{
  "num_hidden_layers": 14,
  "hidden_size": 384,
  "num_attention_heads": 12,
  "num_key_value_heads": 3,
  "head_dim": 32,
  "intermediate_size": 1536,
  "vocab_size": 21705,
  "hidden_act": "quick_gelu",
  "norm": "rmsnorm",
  "norm_place": "pre",
  "norm_eps": 1e-05,
  "positions": "rope",
  "rope_theta": 10000.0,
  "rope_fraction": 1.0,
  "qk_norm": false,
  "attn_scale": 0.177,
  "bias": "none",
  "tie_word_embeddings": false,
  "parallel_block": false,
  "init": "normal",
  "init_std_qkv": 0.0355,
  "init_std_o": 0.0,
  "init_std_up": 0.0355,
  "init_std_down": 0.0,
  "optimizer": "soap_variant",
  "learning_rate": 0.00258,
  "lr_mult_up": 1.09,
  "beta1": 0.95,
  "beta2": 0.95,
  "lr_head": 0.00374,
  "max_grad_norm": 1.0,
  "warmup_steps": 200,
  "schedule": "wsd",
  "decay_fraction": 1.0,
  "decay_shape": "linear",
  "final_lr_fraction": 0.02,
  "batch_tokens": [65536, 131072],
  "max_seq_len": 1024,
  "doc_mask": true,
  "train_tokens": 454000000,
  "max_steps": 4746,
  "dataset": "wikipedia_en"
}
Each number is 128 + 24 x the weight over its row's rms, rounded and kept within 0 to 255. Layers, rows and columns count from 0. Numbers have three digits each. The size before them is the row's rms in percent of the matrix's.

# down: layer 2 MLP down (transposed), 1536x384, rms 0.0831, rows 421-434, columns 192-287
# up: layer 2 MLP up, 1536x384, rms 0.101, rows 422-435, columns 192-287
down421 097:133122171135105136154157155136154079132133121133141121126152145132189119125109176118128133099177130160144148131144117140146182117116156179098117144105119154123092172105112118143129123129130160126115096175136096170178151127089123129121117119142133136160124124099163132113149157158147089149
up422 102:118154131130087098155140155119139126086115115131132168182113138121158154168108123131139147121119152176142179159126154099152182145103103116108124118118088090117172114127138140131167112153141136127095100111119143123087133157195126153110081107132163135144140144124125138130090150128105175151
down422 107:131152096136116154086128144169145106119102119144121124149127131096153105141136124105173080109102155151121150144082135135102135159123083089118171131089101145090146127122096125108130102173148113123103099139135108118132129162154155156143069141121168104166122113104124113117151135136106169128
up423 100:105123131131121135136143114114121138083126137124078117121111118119146118161141138140166143133109114086100143121114154153088169142144155143092179093111082153138117154136137146147110131129153115156148157150090128102181079143141118128116120111088133138123155116146114117121160113141108152155
down423 084:119117152137133146089156103120101132089138120140100149152100088136100148109154082110113110134187155144129087120141078127095138101141155091160112131151149100141146073133105079131122122134149114156109150143145118134106150126126140189145172094122120095154165123151149121159140197079109139159
up424 097:103117112085141174091109117132139126139131160105108145110149105123111124113135112127108136114148122140136163140119059157114157122111148152092134155122095136133113068148118110152132110135119142133135169158092123142122116123136137141145137119092156087146106146159112117088154153089123100111
down424 096:167138145131120122127100132134113099151120126131117136101104102145092139135133084127135129130173166147136154144093091184172129124137134084084086152168103089098146162116110102094087123121133133130187122159142097108140093107141148139145153144106136143147153130111115109146103134130142081086
up425 109:148140112089141110143099149183107150168129117134138074117149107121130150074105127101138078147120160129124113143144127124146161189121109135114112095119136125151136128102111150140148157129153087150132163144150160185097135119106112127110123121126115118200158175095132100143117088144069138114
down425 102:115141121132114097109062152128124164157140116155132108157094149144157143147131139128132126156148157092137120163140146129104142171140162140141120172125146135136141145113112143169156112173156107136068126136144191106141094146150113153112111127106121090159154104094153126126138115099096150135
up426 095:144092124112146119130123130139138152106135117098100160117177136130098124130147117140067133123112126122147168109146142103112084152122110133117129135150134139121136136096138103139157109135162132124092099135093166106135111120061125106110119112105167145125118113122072103085116146146118106156
down426 087:134093129162140126140086143127063140151162161135148109130098126174096092094178092152110140140173153152124099141121076128106135086118151125129115129108152134159166148125126120111129084133112127156120134120140140132134117111097147109175141145108114145132135072156136123179132138109125159162
up427 097:153130172162139174073110145139111147140126088136109127132132140121149112135142111085130107103136154108103115128077102117121142094123101131165129159130120085139110151151132157115092138127147161124156115098151109122136140140122108115126136131134144147162150132108132097156149103135094127148
down427 106:118110160114124171119155128134152118156151132158134136105113132145142154109165098118157133134138132142109103165081136114073132090146145133158104174092088154134119124184150134115116117131137119203158131111150161123167161121139128118134132177114160125137111154122119143163130124141128109153
up428 108:125151152168133080128159191164120137097107140097156101129098142086146090121142165091148137099095118108123078145129136121113127169095091098114103160098155077147093190109089127156152152132112187102056128148122125133118090093130173130126133087136145172129135079107140141139151130147125128116
down428 089:125147126121123139097117120146107134143109086157144171132135103131100105078130107145179155140175137132119092113159135114162123152122103109139125116138126113121146144133135121131108130095089129177136115134145121147090123144101126153139125151129108130160118120134179118150146099101135139145
up429 091:106155119140124171138104129107145126136126146125155147130111147119137126158139125130157106136139114139138113136110159117151148116094061152160159083082160125179146118153109131123112170113125148118092145157119138149103109126144052201135129161148147113135107130146139146141144124131101120109
down429 097:156104136151150122139120079171123147103144114146099158135118111129120165083126111129114159134098140169087154151118136131080147113135157158075106149142096146137101139121108136108137150122094111165163145114096118139131148119114186104120144119083107150147126143089112127092126094122140117170
up430 116:096133109061122098106122166118136129137127147147095106123178102155133130103139148122123146155137124152117136049120165100119177137084113075141122118146145118110128125128193129117120155123120104116139131126105139085173096167137082155144098122158149103137146139104129085122108123117157170147
down430 098:128118166153158198088114151112100133143145126125128131136147142109108130128141139117157073111142133155157127120103096167109154141146096141107151148134125118088161103099131110107141105117139169116104129116164108121137149119088098111104141141134089120129139109126162130150142068148166087160
up431 094:140167146106124154169109109101101144110112174112172155104137115110144144105115122120118140147121144182110107098163117115152136089148151184125147102143120152101111116123183123091123100178155153128086144128107156156137163157138097153113095111163156112094144102125123123099150137158111132110
down431 095:137169087076109115131096130105149173108155070167079129150188141157092142106134132152086138144143107153153147150117131144144096125097123123141133151099157191116164108156087166159161111145109118136142138129165111124104125145101131119152120114106108135134132189140081133119114114119142092124
up432 099:130119131127142172127099165140138161121131109124081112103157144090106161141070178101143117108128129114120143156122110112126143137128145124102157135131148093130130139077147160143120160139151111071137093145118113120109189083109111119099144107112141188082185158135121108081156087130175108128
down432 088:119112127150127168146114165101147139104118122163117076114121161129129142142087127108103119097120158135121146180132166178118111154105149145124137086113118110170131151113120132181133181143164116107146116125122160128119158144122142153142142092114145179126160113145143123139151107123144111099
up433 109:141144077109113131126136137118132137123107136133143156113142142154158120145140155093090119125152113132103145146160145073153091119121137110127118081110182095145166149118131187137112124144159133113154151168147132155121142147114132110140122117110144140124099149154097147121118096102132106125
down433 096:113118131128148187107128162112138115119128159111123180176112151147111168124108091143141154137067117112145105109088131139129143111154161127075119083128119143134157113122144149105115112111097123097112153129143122134115148113173112130138105193129120114107103120106110122140156155130132136133
up434 165:168157136120136129113123136137081165102090117117107131135089137111109124148150117132108114133115140089160146186169085116157143137147096118085163157069133107172157143151151132100144113110195113115127133099143127112155138129105117101124173131122166183163130119102115141145130099139135100138
down434 122:193100121177117113182127100107095137115130137127120139138108129117095118106176126140141136131179151117134130180156136174122162090165110130093136114124172113161146130143185101095158097083170113116085150095126154105132152145139112112118161125139133137131149094083140161139124142131158075145
up435 096:110108094117149153129129173180136146115123186130094145115126065174101102148133110092140136156099125138126123131148081132112119140158160136119159116155108139126145122143116169131102126110143124073135106101113089132149159131096149151191112090174124111087122111109098125094120094082128125123